Weights of a small GPT-style language model, trained from scratch on English Wikipedia.
Size: 15 layers, width 96, MLP 384 tanh GELU, 1.84M parameters.
Architecture: LayerNorm before each block, learned positions, biases, tied embeddings.
Training: a variant of Adam for these matrices, 107M tokens, 6550 steps.
Each number is 128 + 32 x the weight over the matrix's rms, rounded and kept within 0 to 255. Layers, rows and columns count from 0.

# layer 9 attention query, 64x96, rms 0.137, rows 0-31, columns 0-95
[[120 121 146 120 148 127 161 139 122 127 123 145 135 172 119 118 155 106 130  88 137 111 126 151 127 120  97 143  99 129 100 109 157 104 114 129 145 130 157  83 104 161 101 145 120 119 157 166 141 114 100 163 110 123 120 115 172 147 100 164 104 141 132 143 148 135 104 126 131 119 174  93 130  97  79 140 167 100 128 164 142 129  97 156  92 184 133 170 105 153 129 145 170  61  57 130]
 [136 116 100 146 119 159 141 134 130  83 136 150 137 129 142 133  51 160 121 175 107 135  93 147 135 115 107 171 157 124 135 109 144  95 136 134 111 122 119 154 118 120 134  83 140 159 130 113 132 105 202 135  94  91 115 106 118  65 139 167 158 139 128 143 126 102 141 116 152 156 125 118 154 119 145 187 114 144 154 141 145 152 131  97 119 152 124 129 125 116  96 100  52  77 141 150]
 [ 63 127 136  87 134 149 121 108 113 141 184 167 157 121  95 126  98 108 148 117 129 110 154 128  82 123  48 163 130 116 120 135 110  80  96 130 146 119 135  91 180 106 114 158 108 153 116 101 143 128 167 126 144 113 136 141 136  87  93  98 128 162 119 161 119 142 139 155 134 127 154 122 184 150 131  79  81 129 110 148 130 141 139 118 135 174 119 156 115 117 172  99 141  86 117 127]
 [131 116 116 125 118 157 142 181 136 160  88 124 179 153  81 130 165  84 158 119 108 120 102 107 145 146 116 115 140 135 143 126 167  99 129 122 157 127 129 147 105  65 136 139  98 118 109  60 158 141 112 153 128 150 119 129 142 184 140 141 128 136 106 144 129 105 151 142 140 109 152 123 100 130 107 118 171 101 168 162 120 145 121 111 151 145 100 105 151 135  86  85 106 141 112  92]
 [150 120 134  64  78 181 121 156 139  87 138 139 135 127 162  71 184  87 142 139 154 122 126 165 108 128 105 175 164 150 185 162  73 109 114 119 171 161  80 105  93 102 146  88  79 113 156 104 170 120 149 164  72  95 114 111 136 131 105 143  71 149 117 164 109 112 100 143  77 122 115 136 128 149 127 170 154 132 167 167 115 116 137 127 153 129  99 115 113 151 145  97 114 175 162 121]
 [145 139 156  92 118 195 173 176 103  81  83 151 119 103 158 108  96 127 144 123 111 126 141 145  82 124  85 164 117 104 146 135 106  71  58 163 115 145  81  96 111 131 134 118 102 120 147 124 115  87 190 138 124 112 118 145 161  46 117  89 145 145 132 124 134  91 146 131 130 135 159 110 162 174 115 129 115 144 123 131 128 129 128  99 166  97  94 112 124 126 153 170 114 122  97 167]
 [158 107 104 139 101 167  77 116 163 154 134 158 148 124 124 129 189 148 139  71 143 149 115 124 140 137 147 129 104 141 125 105 203 117 109 124  99  90 130  91 101 146 132 137  93 102 120 148  74 114  74 179  84 106  89 144 118 123 147 113 165 150  81  99 120 158 140 155 137 154 136  68  92 108 125 123 132 154 135  66 101 122  66 103 109 100 112 127 159 168 110 119 155 134 140 100]
 [ 97 105 170 125 129 157 142  94 162 106 166 154 114 118 204 166 123 140 120 161  90 117 170 145 151 136 167 133 116 121 110 118  90 154 101 111 118 115 100 141 119 186 161 113 163 131 137 177 158 114 102 143  97 105 112 122 108 130  83 115  87 115 133 103 108 125 117 128 145 136 133 127 160 111 137 211 141 118 139 116 124 131 162 150 135 131 108 142 124 137 143 134  98 145 142 132]
 [ 75 145 138 171 135  94 128 143 132 168 175 128 161 151 111 112 187  99  94 123 124 113 144 164 113 125  86 156 166 139 169 137 128 171 166 106 101 103 143 132 107 127 130 122  95 134 122 137 149 141 161 109 158 122 202 125 106 129 165 117 146 149 155 164 137 134 123 123 103 102 125 167 122 109 111 134  95 134 113 141  81 132 102 117 142 127 112 141 150 118 151 108 118 124 108  80]
 [176 135 138 111  84 128 113  92 138 140 167 131 125 123 117 140 126 113  84 141 169 125 132 151  99 148 110 144 117 153 120 137 134  91 130 158 102 128 121  71 131 139 134 177 135 139 117 198 125 144 138 147 108 120 126 139  74 117 140 137 141 134 147 140 137 152 101 124  98 128 138 124 152  87 137 154 139 137 131  90 110 112 100 120 127 168 135 139 149 112 131 134 149  92  98 111]
 [ 96 130 144 134 100  97  75  99 182 152 172 133 115 108  92 135 118 198 144  84 170  92 142 125 120 107 114 115  75  72  93 132 144 142  86 121 131 138 156 178  97 135 120 162 112 166 157 195 158 119 107 117 141 128  96 134 110 106  63 162 153 115  60 121 136 167 138 120 141 165 156 116 150 139 116 132 152 108 167 144 134  83  89 117 142 131 124  84 114 140  85 112 118 119  95 139]
 [125 117 129 157 126 115 109 167  96 184 162 117 137 142  76 158 152 107 123 162 143 111 141 125 133 147 117 111 151 161 151 171 164 168 185 146 112  93 118 135 144 119 134 127 128 160  76 121 111 128 122 161 171 144 116  95  93 178 107 132 145  96 144  88 139 104 122 121 104 105 114 161  82  70  97  95 144 121 175 158 140  91 148 111 125 134 127 128 164 132 118 136 159 128 116  82]
 [153 112 118 121 128 119  85  69 154 111 189 129 130  94 149 133 158 162 140  67 166 105 133 155 119 109 124 160 106 137 111 103 124 117 121  92 142  99 146 153  81 163 119 135  97 110 179 153 121  90  80 153 163 134 121 124  88 148 110 136  95  97  73 165  85 104 134 145 134 129 108  97 105 108 130 147 110 150 203 154 140 152 141 133 140 117 132 147 126 161 135 135 176 157 168 101]
 [154 124  95 134 168 155 174 155 102 116 117 144 109 143 156 154 120 158 114 149 171 131  95 136 103 158 113 118 108 148 153  96 113  66 101 141 128  87 150 139  93 159 112 118  97  60 120 134  90 154 143 128 176 160 143 117 175 120 145 165 115 159 136 140 163 176 110  99 102 115 124 131 107 118 125 156 134 103 132 141 125 148 109 133 109 124 115 138 158 128 123 147 161  97 117 117]
 [214 106 150 149 122 134  64 131 169 193  93 148  84 114 100 157 178 147 122 127 118 132 141 113 132  82  99 131  62 143 105 133 173 184 115 115 141 143 120 107 105 147 144 207 109  89 156 186 126 125  96 150  90 157 144 105 119 162  87 112 163 161 138 114 143 158 163 136 128 128 165 106 158 135  97 168 137 146 157 145  94 123  87 124 135  84 124 118 158  95 127 106 139 124  79 128]
 [152 118 103 133 110 154 146 121 174 121  92  94 101 131 150 106 125 140 129 131 109 129  99 171 132 100 117 150 150 113  88 111 158 100 133 102 124  90 153 109 147 111 129 133 118 131 131 157 130  96 124 150  98 146 102 151 156 147 135 122 118 116  88 182 127 149 128 134 136 120 177 111 155  95 162 154  92 123 111 103 147 176 125  97 103 152 131 148 151 102 115 139 155 105 131 119]
 [145 130 103 162 112 128 126 125 105 116 151 166  96  95 133 143 194 199 140  93 160 130 141 114 101 125 102 181 113 154 134 130 137  80 155 135 144 119 119 135  99 118 116 110 102 131 130 136 127 141  84 109 147 132 106 112 122 102 104 169 128 136  73 149 103 166 110 156 113 142 105  93 111 115 142 119 204 145 195 152 114 137 123 106 150 130  83 118 112 140 103  79 105 137 148 106]
 [145 114 128 140 138 160 154 158 143 126 132 144 130 138 146  89 151 135 114 149  65 121 124 105 156 112 117 102 130 143  93 101 163 179 106 133 146  69 126 146 142 135 151 153 122 114 112 163  96 126 105  95 175 140 106 137 114 145 107 117 120 143 139 150 160  77 142 135 163 127 155 144 177 131 109  76 114 108  97  74 158 105  96 137 154 112 120 173 163 105 210 150 159 135  70 143]
 [ 41 148 148  99 135  79 183 140 116 123 183 131 176 167 141 140 151 109  85 136 132 129 135  94 167 143  97 120 156  86 133 108 111 142 162 156 104  88 142 143 126 146 153 104 142 154 143 115 132 142 129  50 173  98 156 144 100  93 107  96  88 120 149 192 128 116  88 108 161 114 128 161 183 141 150 110 123 137 146 124 151 168 124 140 143 125 146 121  96  70 176 134 112 123 111 138]
 [ 71 114 157 112  86 160 118 132 160 143 122 108 109  88 125 154 139 110 143 126 145 166 154 164 145 179 147  78  89 129 172 153 128 135 100 159 116 134  92 149 112 156 136 127 151 147 188 137 121 141 114 115 123 133 103 109  59 141 104  85 113 130 107  91 141 129  82 143 113 141 131 159 110  98  86 114 128 142 158 103  93  82 101 123 153 163 111 133 162 111  96 156 158 179 140 163]
 [ 77 131 137 159 120 188 107 108 184  94 119 122 132 112 187 140 127 139 142  93 127 123 121 136 159 123 164 119 167 136 126  93 116 129  91  79 111 153 142 170 111 140 130  73 154 115 140 112 168 149 129 136  85 119 153 133 158 112 137 165 153  89 100 116 101 135 156 138 133 143 117 116  90 164 125 122 142 146 109 107 121 134 110 138 136 102 127  96 117 176 106 112 116 174 149 177]
 [ 90 140 105 113 152  81 141 142 113 123  98 126 148 174 144 117 113 116 117 151 128 132 146  72 145 115  77 134 150 114 111 135 154 115 157 121 161 121 131 160 131 108 118  92 138 153 103 120 103 110 131  93 166 140 137 116 132  90 100 152 141 116 131 160 183 111 103  74 172 111 137 123 173 121 134  79 200 111 148 164 154 111 155 151 138 152 142 134 115  84 124 112 114  99 108 212]
 [222 110 105 118 117 171  55 108 198 131 117 164 106  98 139  97 120 148 131 182 120 163  92 135 163 119 179 156 144 109 109 103 145 165 106 126  97 141 147 121 107 124 169 148 126  90 112 150 134 142 129 135  84  85 109 136 100 107 141 141 140 154 115 108 114 124 191 113 133 149 111 117 123 169 139 162 106 168  46  81 124  95 116 113 155 107 150 145 120 129  99 144  96 167  93 100]
 [ 85  91 131 116  84 163 133 181 110 122 124 116 151 171  85 146 113 121 221 131 109 137 141 110  89 119 131 139 133 127 128 137 158 121 139  85 139  86 116 178 150  93 138  96  86 142  78  49  97 145 101 112 146 160 104 122 131 116 148 137 132 159 125 110 153 145 132 119 138 154 109 124  95 139 146  94 159  97  85  96 148 171 112  83 127 117 101 109 155 117  86  70 112 138 122 127]
 [ 91  88 181 106  99 189 114 103 214 130 195 120 139  99 115 113  60 151 131 100 146 134 133 155 142 158 131 141  83 102 158 103 142 103  41 127  83 154 131 130 144 180 144 164 136 139 136 104 139 121 132 155  75 104 124 147 117 123 150 115 140 148 135  96 137 121 122 156 146 169 132 111 166 128 146 168  78 123 115 110 128 103  85  98 144 142  95 137 161 144 119 165 125 181 106 122]
 [176 127 135 132 122 119 131 150 129 168  94 118  93  98 176 162 127 142 130 164 112 166  89 147 145 136 157  95 117 116 148 122 118 180 126 180  98 135 138 129 111 113 153 148 171  79 115 164 113 132 150 109  98 137  98 131  97 109  90 103 151 141  91 131 157 125 130 110 129 121 138 114 104 148 126 135 126 169 130  83 132  87 113 118 113  88 103  96 157 115  93 135 132 128 133 118]
 [ 65 127  85  89 109 113 177 126 171 146 192 119 152 123 183 118 125 116  69 157 157  96 100 150 165 168 140 101 160  88 178 134  75 152 153 131 113 128 143 151 118  88 150  48 167 145 128  97 182 165 178  65 103 124 130  96 122 125 175 119  76  74 131 179  89 134  74 124 125 137 110 199 168 115 134 154 136 152  85 132 120 179 179 162 156 154 153 118  82  85 143 109  35 139 143 149]
 [110 180 105 112 141  79 152 178 102 144 131 139 139 148 116 127 152  92 106 125 150 140 121 102 123 128  96 115 130 101  97 129 140  88 167 165 130 113 149 116 150 109  94 146 151 180 155 131 112 148 140 104 121 123 104  89 127 118 105 141 162 140 157 132 176 161 116 146 110 127 110 122 136 134 111  92 148 145 164 117 151 111 146 112 108 181 163 122 131  94 156 124 122  46  82 194]
 [104 125 155 127 140 146 147 158 141 174  90 124 145 114 112 104  64 134 120 176 112 151 175  76  99 147  84  95 118  94 160 125  89 165 122 126  97 109 151 143 128 194 141 201 137 112 118 101 133  74 151 111 194 132 135 133 110 116 103  81 104 137 151 110 151  98 114 142 178 107 140 148 171 134 125 117  78  88  99 105 161  87 141 135 159 101 108 178 167  98 161 187 141 147 126 143]
 [130 106 111 113  89 175 107 109 130 151 178 142 117 127 112 143 127 123 139 139 152 146  77 148 136 156 164 129 154 129 154 166 118 116 124 143  82 100 130 132 124 137 151 101 133 131 107 112 128 147 149 170  80 123 143 122 113 137 137 132 145 112 125 106 122 160 143 146  86 139  86 106 114 139 135 167 162 163 108 106 110 139 106  92  99 103 100  99 135 153  81 107 106 135 142  62]
 [ 82 119 135 107 151 118 144  74 101 149 164 116 176 134 130 181 134 109 135 107 138 127 109 185 107 144 176 100 146 102 147 177  94 168 132 163 117  92 145 123 137 195 139 114 113 104 153 147 136 104 120 198 205 115 115 134 124 157 100 103  47 103 152 134 109 120 122 132  97  77 129 127  94 132  86 134  99 103 114 113 152 170 127 102 122 110 122 144 140 157 148 179 163 129 130  63]
 [ 97 130 142 126 122 136 147 190 127 122  53 107  83 139 126  88 164 129 102 157 129 129 143 134 153  97 103 107 114 133 161 162 150 102 149 120 195 153  98 122  74  79 135 122 108 151 109 108 156 177 102 105  94 140 157 113 117 141 102 155 132 116 132  89 117 135 126 129 147 140 136 115 132 113 114 134 198 110 160 146 122  99 137 146 163 132 104 101 103  99 146 110  92 143 176 193]]
# layer 9 attention key, 64x96, rms 0.146, rows 0-31, columns 0-95
[[159 100  98 124 106 161  95 111 147  69 120 137 130 110 122 129  88 131 138 118 140 109 132 131 162 113  69 166 117 129 118 126 139 143  84 139 123 147 154 112 132 168 132 160 107  92 138 178 137 128 136  83 135 133 107 137 137 119 130 160 102 134 115 129 134 173 133 149  97 135 168  93 129  94  70 135 111 110 161 139 123 114 138  80 124 174 149 168  99 125 171 135 146 129 119 131]
 [135 114 127 112 129 108 133  61 104 147 156 106 106 158 105 106 104 130 141 137 141 122  83 166 163 138 103 160 117 130 139 151  99 113 125 100 112 154 108  93 131  59 118  93 115 180 115 158 127 126 167 146 113 103 153 150 148 131 144  99 121 102 136 125 106 111 154  99 174 146 112 174 156 158 164 140 122  99  98 111 123 172 172 121 158 141  69  75 143 110 103 112 102  87 121 125]
 [123 131 200 145  97 139 125 102  83 116 169 129 128 157 123 136  90 146 142 138  92 143 118 104 121 130  73 175 111 143 123 123 129 143 105 155 151 161 110  79  99 100 124 115 119 132 144 139 147 124 166 119 139 113 146 149 143 148  78 130 114 122 145 135 116  87 123 161 162 125 131 114 112 141 144 130  78 128 155 143 126 146 117 106 157 131 132 156 105 120 177 142 107  74 171 102]
 [125 158 130 119 127 108 132  81  87 105  97  10 138 174 113 130 125 100 125 101 114 122 105 139 148 152  98 110 144 162 126 169 137 109  99  99 183 127 142 128 108  92 110 131  95 160  89 137 159 117 135 141 114 114 127 193 114 152 134 138 128 129 153 153 134 154 154 156 178 156 155 132 126 109 182 146 144  82 151 159 129 166 122 115 123 138  62  96 167 153 120 120 136  91 175 104]
 [121 134 141 115  86 107 113 106 102 130 150 108 112 154 121 149 143 109 139  59 106 113 143 126 122 152 142 109 135 148 110 149  65 103 128  90 188 144 122  77 111 129 132  61  80 171 112 139 202 101 119 143 115 105 150 183  97 135 136 163 108 109 132 150 101 124 124 110 174 169 155 132 139 121 114 203 165  85 168 145 130 143 135 140 150  99   8  86 123 116 151  99 132 124 137 120]
 [125 125 165 124  88 123 135 121  94 156 153 161 122 135 140 111 128 194 125  83 100 131 151 105 136 148  84 158  99 149 145  96  84  80 117 129 117 107 106 100 128  83 138 132  96 138 137 147 120  93 130 109 154 110 134 181 133 100  92 145 110 158 162 152 145 102 126 137 152 183  99 126 109 176 172 168 130  76 172 144 118 164 132 121 145 116  26  96 142 133 141 113 118 105 134 183]
 [145 136 134 138 116 119 124 104  93 157 157   0 115 151  97 122 131 115 128 100 140 121 147 136 127 147  91 126 137 180 151 168 128 164 139 118 147 151 137 108 136 137 130 156  85 125  93 133 133 118 133 135 147 159 118 206 154 143 142 109 155 159 136 121 131 149 176 127 212 130  96  80 126 101 180 167 171  95 119 132 101 124 120 108 130 129  40 105 214 138 106 149 105  64 137 104]
 [ 87 127 127 105 117 129 136  58 105 180 167  40 107 142 137 164  98 116 123 102 123 127 123 118 156 152 116 118 146 140 134 132  94 125  85 111 138 132 133  99 126 108 132 102 147 181 134 143 160 101 144 117  94 131 130 194 145 145 110  64 110 135 113 131 114 123 116 138 189 136 117 158 134 100 125 139 185 120 118 104 118 149 156 140 122 136  26  87 155 107 121 122 111 146 148 125]
 [147 118 106 160  98 128 137 169 139  91 166 205 173 104 104 137 156 119 115 163 134 119 120 110 134 106 184  88 118 109 131  81 131 138 148 139 103  77 144 134 131 166 121 135 127 112 133 128 134 121 122 124 140 101 137  34  96 119 134 157 110 133 147 133 124 137 120  68  63  94 136 152 147 143 119  86  98 188 126 148 112  78 154 131 134 117 239 161 108 162 166 112 155 108 106 154]
 [201 117 109 134 118 146 130 166 171 128 128 211 167 134 111 127 115 123 127 137 150 103 125 118 115 135 159 127 120  91 119  99 130 121 195 152  85 103 124 112 141 171 138 142 125 129 107 138 123 136 114 132 117 146 142  52  72 108 128 106 108 146 142 130 128 112 118 107  74 115 171  86 135 128 110  94 107 163 101 119 102  98 130 145 140 105 229 185 109 149 151 127 121 124  69 128]
 [ 94 137 148 135 143 122 136  92 110 144 124  71 144 143 131 128 134 140 113 111 177 123 162 138 191 169 102 117  93  88 126 154 136 174 131 141  99 179 153 155  74 104 126 104 173 120 122 144 144 107 164 112 127 129 114 162 109 106 112 120 128  67 119 108 128 132 128 159 154 146  74 137 138 130 153  97 147  92 149 171 176  98  68  94 117  96  70 124 178 124 116 174 119  90 168  78]
 [154 117 146 157 144 127 124 102 151 153  89  74 161 112 100 128 130  86 118 141 131 117 122 150 171 104 116  90 141 176 117 178 157 159 175  85 131 124 123 127 101 157 118 155 150 121 108 101 139 147  93 141 119 111  96 140 110 168 164  72 170 107 167 146 148 110 126 118 103 149 149 110 177  98 138  98 111 123 183 112 112 105 124 151 125 133  73 163 151 154 129 111 134 121 175 108]
 [ 85 136 129  92 124 128 131  87 103 141 169  70 137 138 125 112  74 110 134 101 147 142 160 154 120 164 111  83 130 139 139 158 100 155 111 104 148 166 116 146 105 137 127 108  92 106 104 135 169 115 146 157 167 148 116 193 112 153 111 116 153 141 103 122 118 136 141 120 155 109 105 159 119  70 132 185 159  82 139 121 170 106  94 106 147 112  54 128 207 117 102 169 104  85 190  75]
 [167 101 136 146 146 157 129 164 139 126 101 183 107 138 122 157 126 174 145 116 138 106 106 136  96 103 136 186 128 117 141  75 126  90 131 121  91  93 155 103 120 175 128 187 106  96 101 150 128 126 126 116 152 156 115  84 156 114 150 164 113 149 115 110 136 140 153 113 116 132 137 176 131 131 101 172 124 120 109 139  97 111 144  92 149 150 158 132 128 165 116 148 124 139  89 140]
 [174 113 137 142 133 124  80  58  88 181  82  18 110 162 112 128  91 144 109 111 121 124 195 142 131 100  99 119 116 154 138 144 132 164 103 103 142 120 166 132 108 122 144 155 129 136 127 171 160  89  99 125 100 135 157 189  96 121  91  99 168 151 168 118 133 171 127 109 171 150 127 109 136  97 188 128 161 109 122 143 124  88 106 115 131 119  42  97 200 118  89 131 153 100 157 128]
 [125 139 143  94 123 106 124  77 114 106 134  70 121 151  86  99  80 133 113 143 115 127  90 112 133 130  91 125 124 146 127 147 131 124  94  86 200 158 158 109 155  80 126 135  84 156 136 138 128 144 136 128 106 164 137 147 163 130 137 142 136 187 120 116 127 101 174 140 196 131  97 144 136 123 173 154 135 108  61 145 138 148 144 130 143 169  92 128 152 109 123 137 103 130 129 109]
 [166 123 139 138 120 111 127 113 116 124 124 103 113 136 114 122 142  72 136 105 193 133 131 148 138 139 113 116 137 135 143 150 102 105 171 127 125 140 126 155  90 147 119  82 110 115 128 128 154 134 130 121 116 136 151 165 127 116 124 173 122  77 135 111 130 128 142 109 108 105 109 126  85 117 124 198 181 101 178 123 156 107  93 112 177 114  99 121 170 162 110 124 100  54 176 112]
 [162  96 128 117  97 129 101 100  94 137 127  51 113 114 126 153 117 132 147 121 109 144 127 104 126  79  95 149 117 136 162  97 136 147  66 127 153 138 150  62 158 135 122 150 128 101 142 134 137  93  83 143 128 139 109 166  88 139 150  93 119 182 141 158 125 101 141 119 180 156 120 136 115 126 181  73 142 139 104 139 111 118 143 120 101 157 107 164 146 105 138 129 114 159 160 134]
 [112 106 143 116 102 143 150 174 165 101 138 236 173 106 130 146 117 139 146 144 144 118 136  78 120  92 154 120 138 110 138  83 105 155 139 158 107 111 117 128 152 139 132 104 126 113 167 117  89 123 123 108 148 128 136  46  94 144 136 106  71 129 138 136 110 117  82 108  85 104 133 167 104 171  88  50 137 182 137 144 129 102 146 159 121 133 255 167  60 141 168 123 133 132 125 161]
 [ 88 145 163 123 102 147 125 160 107 170 126  21 125 134 117 137 118 102 126 130 113 121 143 122 132 146  98 106 129 152 129 172  92 123 114 122 140  97 101 111 150 146 127 116 145 125 128  84 183 108 113 135 109 151 125 182 113 130 123 104 102 113 121 126 108 117 109 137 186 173 112 141 128 122 127 114 168 141 172 121  90 132 100 124 128  90  20 119 206 147  83 141 144 134 114 136]
 [101 140 123 111 141 113 142 113  70 138 167  64  98 127 169 128 153 132 138  98 106 135 138 172 146 175 155 107 113 138 136 147 100 132 118 127 150 164 119 151 154 126 119 105 128 140 117 128 139 122 186 135  98 118 121 166 187 112 115 145  94 110 113 119 126 144 139 133 198 125 108 150 137 105 158 167 151  88  86 119 128 156 127  89 115 149  34  65 144  91  97 122 100 116 109 120]
 [109 117 115 136 156 126 120 154 189  59 120 242 153  95 156  84 151 138 149 162 170 141 120 104 152  89 116 165 123 113 111  96 134 159 124 142 110 151 117 152 117 134 133 125 128  89 153 163  85 156 115 120 116 111 120  61 102 129 115  96  82 121 120 127 127 138 103 137  54 123 134 131 107 150 116  96 122 170 159 127 139  91 146 138 138 139 216 175  56 125 135 111 133 145  99 161]
 [167 111  96 126 128 115 125 110  69 203 114   0 107 152 120 126 113 138 138 102  96 156 141 175 117 119 146 134 138 114 154 122 118 124 133 130 158 140 133 102 152 105 149 112 118 170  69 140 131 105 134 139 145 122 146 193 116 115 163 114 129 104 141 129 129 143 148 116 224 151 102 101 142 119 193 141 141  97  91 104 114 159 136 113 127  83  74  81 142  82 115 137 140 121 146 108]
 [119 154 164 150 154 102 117  74  72 134 122   0 107 153  92 120 114  92 134  98 111 131 130 109 131 132  81 146 136 162 126 184 143 136 103 122 183 131 153 103 123  80 109 115 128 168 110 104 139 107 173 147 137  96 116 220 169 146 123 153 144 115 117 118 153 132 171 146 203 158 112 135 116 112 162 155 153  69 135 128 134 155 143 103 124 130   6  54 174 117 112 121 121 102 179  91]
 [134 162 140 127 104 129 155 106  50 165 144  22 133 179 113 150 100 140 116 112 112 117 131 130 124 162  72 125 125 134 135 141 118 109 110 121 127 118 118  88 146  96 127 131 137 155  96  89 178  91 161 135 139 124 132 209 126 117 133  75 130 151 121 153 113 128 129 123 231 165 116 167 171 126 159 127 146  76  87 137 110 132 109  87 125 137  22  90 188 100 122 147 106 104 128 117]
 [126 126 143 120 140 115 145 141 115 212  96  74 100 156 115 131 126 127 107 140 121 123 160 141 115 138 142 112 104 145 124 163 114 124 148 120 154 105 125 125 136 111 122 147 122 148 124 103 120 120 101 114 129 148 146 152 139 103 148 102 127 116 148 113 128 128 132 136 178 136  89 147 122 113 193 128 135 131 130 136  81 184 115 131 132  93  76 105 210 124  76 160 136 166 130 137]
 [114 109 122 100  95 134 170 179 164 116 165 201 155 120 138 143 138  93 158 170 116 117 120 120 127 119 191 112 164 105 132  58  76  82 140 137 124  98 149 118 163 133 135  83 122 158 136  99 171 134 129 145 138 120 142  34 121 132 169 118  72  83 128 131 107 106  89  77  91  96 149 188 132 177  64 102 120 169  93 148 139 140 159 169 122 106 246 154  20 142 137  89 110 177  76 166]
 [146  90 113 151 128 144 107 159 194 108 129 240 169 101 123 103 144 130 142 181 160 120 135 113 129 103 133 152 115 115 116 109 146 150 167 136  86 133  97 136 136 138 133 124 131  93 154 139  96 156 101 106 119 132 156  44 116 117 121 151 115 121 120 125 133 131  98 135  33 117 144  96 102 156  62  96  93 158 132 128 140 100 124 149 117 112 254 166  47 139 134 134 138 128  86 159]
 [110 164 158 139 124 139 162 130 113 152 117 112 132 139 101 125  91 157 121 184 105 153 168  92 129 123 142 132 122 126 115  99 125 108  94 120  99 119 126  94 123 122 127 170 181 100 108  82  91  83  98  96 170 126 124 133  96 141 105  42 106 191 104 147 125 103  88 147 188 144 131 177 136 151 167  83  89 134 110 145 121 104 146 137 158 111 126 166 152 126 123 134 141 170 113 175]
 [131 134 135 124 115 110 131 119  66 153 111  16 116 169  82 145 127 116 119 105 130 107 117 148 122 164 128 124 136 162 132 173 136 142 184 107 130 134 141  88 116 119 121 109 125 192  89  96 168 115 145 151 122 133 130 202 166 174 150 126 130  85 164 109 110 129 151 112 177 137 126 120 165 135 141 161 139 100 121 120  92 175 134 125 140 116  48 107 171 127 111 137 107  95 139  85]
 [ 82 139 167  98 109 144 158 123 129 147 159  72 170 131  80 147  55 108 112  82  97 102 126 116 150 155 128  78 131 140 144 143 152 163 117 127 127 102 125 107  87 181 115 144 118 113 143 120 142 128 141 100 158 121 104 194 168 225 142 135 109 133 129 126 128 122 131 126 124 121 105 142 154  97 108 155 120 132 133  98 120 151 145 136 114 124  92 154 145 132 158 166 143 144 166  84]
 [147 144  77 115 140 115  99 160 177 130 105 180 100 113 141 135 199  88 117 114 138 130 150 121 170 127 142 171 131 112 115  86 112  77 131 103 148 131 100 144 130  91 106 110 142 146 133 133 158 123  90 152  76 131 114  89  63  92 130 173  92 117 137 152 121 137  83 125  67 133 139 146 138 150 123 110 180 116 164 159 137  62 116 159 124 145 143 142 109 141 122  88 149 160  83 151]]
# layer 9 attention value, 64x96, rms 0.159, rows 0-3, columns 0-95
[[108  93 110 103 168 148 153  83  95 126 119 143 107 165 170 112 140 157 103 144  15 161 147 180 138 146 141 145 199 151 127  88 114 132 125 125 152 136 138 183 162 115 127 110 151  74 137 115 101 126 117 164 130 151 157 143 175 176 120 109 128 178  89 185  15 111 117 128 139  68 145 166 120 121 130 147 137 136 129  86 104 144 153  63 137 235 128 129 135 133 171 136 116 113 132 143]
 [131 139 123  89 152 124 134 133  75  83  98 147 119 109 103 101 181 129 122  79  76 124  97 145 177 127  95 132 134 148  96 138 183  77  75 137 175 133  84  58  55 146 147 154 123 138 170 170  81 125  92 204 171  89 117 121 115 198  46 123  82 193  88 161  99 124 165 141 142 104 183 135 145 109 163 118 193 122 172 128 115  82  96 158 171 187 120 120 155 132 118 152 172 113 171 141]
 [136 123 187 148 145 147 145 125  56 148 182 158  94 145 112 131 133 144 103 155  80 139 146 120  68 132 114 158 169 138 120 166 144  95 136 158 143 113 130  80 227  98 122 130  70 124 117 121 123 177 184 146 172 133 139 151 123  99 137 105 122 151  96 214  29  76 105 151 169  65  76 163 115 179 136 130 143 146 136 142 136 171 141  52 119 127 127 109 133  76 141 123  81 103 147 135]
 [119 145 150  76  92 119  38 155 121 100  69 122  85  78 171  70 170 129 138 155 134 133  76 133 163 171 138  96 109 127 151 152 161 109 119 118 174 148 103 134  59 127 158 157 146 130 158 126 134 145 124 165  98 106 135  81 103 129 109 111 151 161  95 158 141 113 127  94 137 167 154 107 119  93 117 116  74 124 174 148 143  38 129 138 193 136 120 101 132 125 108 112 148 129 153 114]]
# layer 9 attention output (transposed), 64x96, rms 0.151, rows 0-3, columns 0-95
[[ 95 142 132 167 130 160  84 123 179 181  91  91 111  75 135 139 166 114  82 121 208 159 141  97 154 114 151 127 133 145 139 118 140 108 128  77  46 136 139 133 111 166 124 137 208 137 135 153 175 189 133  89 105  33 133 129  92  94 105 129 103  67 155  95 137 118 178 141 121 215 125 103 164 154 127 121 125 133 174 146 149  68  75 178 109  85 110  93 140 151 121 162 135  87 127 117]
 [108  36 105 117 111 121 157 139 137 164 172 143 118 107 197 163  98 147 178 176 121 139 122 157 139 132 217 111 128 108 140 100  75 133 117 145  64 122 127 135 141 109 189 114 175 166 113 119 173 162 150  68 125 108 126  89 163  93 134 175 123  59 130 117 137 109 134 115 139 136  80 140 114 128 120 192 123 148  58 118 141 165 136 131 120  85 166  71  83  89 135 123  89 121 142 131]
 [ 78  44  96 129 143 194  93 104 164 107  91 137 170 101 230 129 133  93 141 111 167 142 170 121 163 171 122  90 112 153 102 119 122 192 136 102  90 176 162 155  72 153 153 108 157 104 152 136 164 137 104 136 109 118 166 102 129 153  74 102  92  67 117 107 170 133 106 141  96 144 164 111 114 115  73 156 108 123 169 107 152 117 114 147 124 120 125 142 142 198 104 151 161 108 130 107]
 [112 111  96  92 144 104 217 121 111 158 212 108  91 151 113 155 116 121 166 148 137  98 125 112 101 109 141 136 138  92 160 117 127 108 103 162  80  85 120  89 172 166 142 126 163 151 135  93 180 145 134  71 133 124  84 157 153 124 124 158 119 142 153 119 117 139 111 148 122 108 101 170 115 118  91 161 181 143  74  99 100 165 128 132  71 154 136 120 119  81 192 151 106 129  91 113]]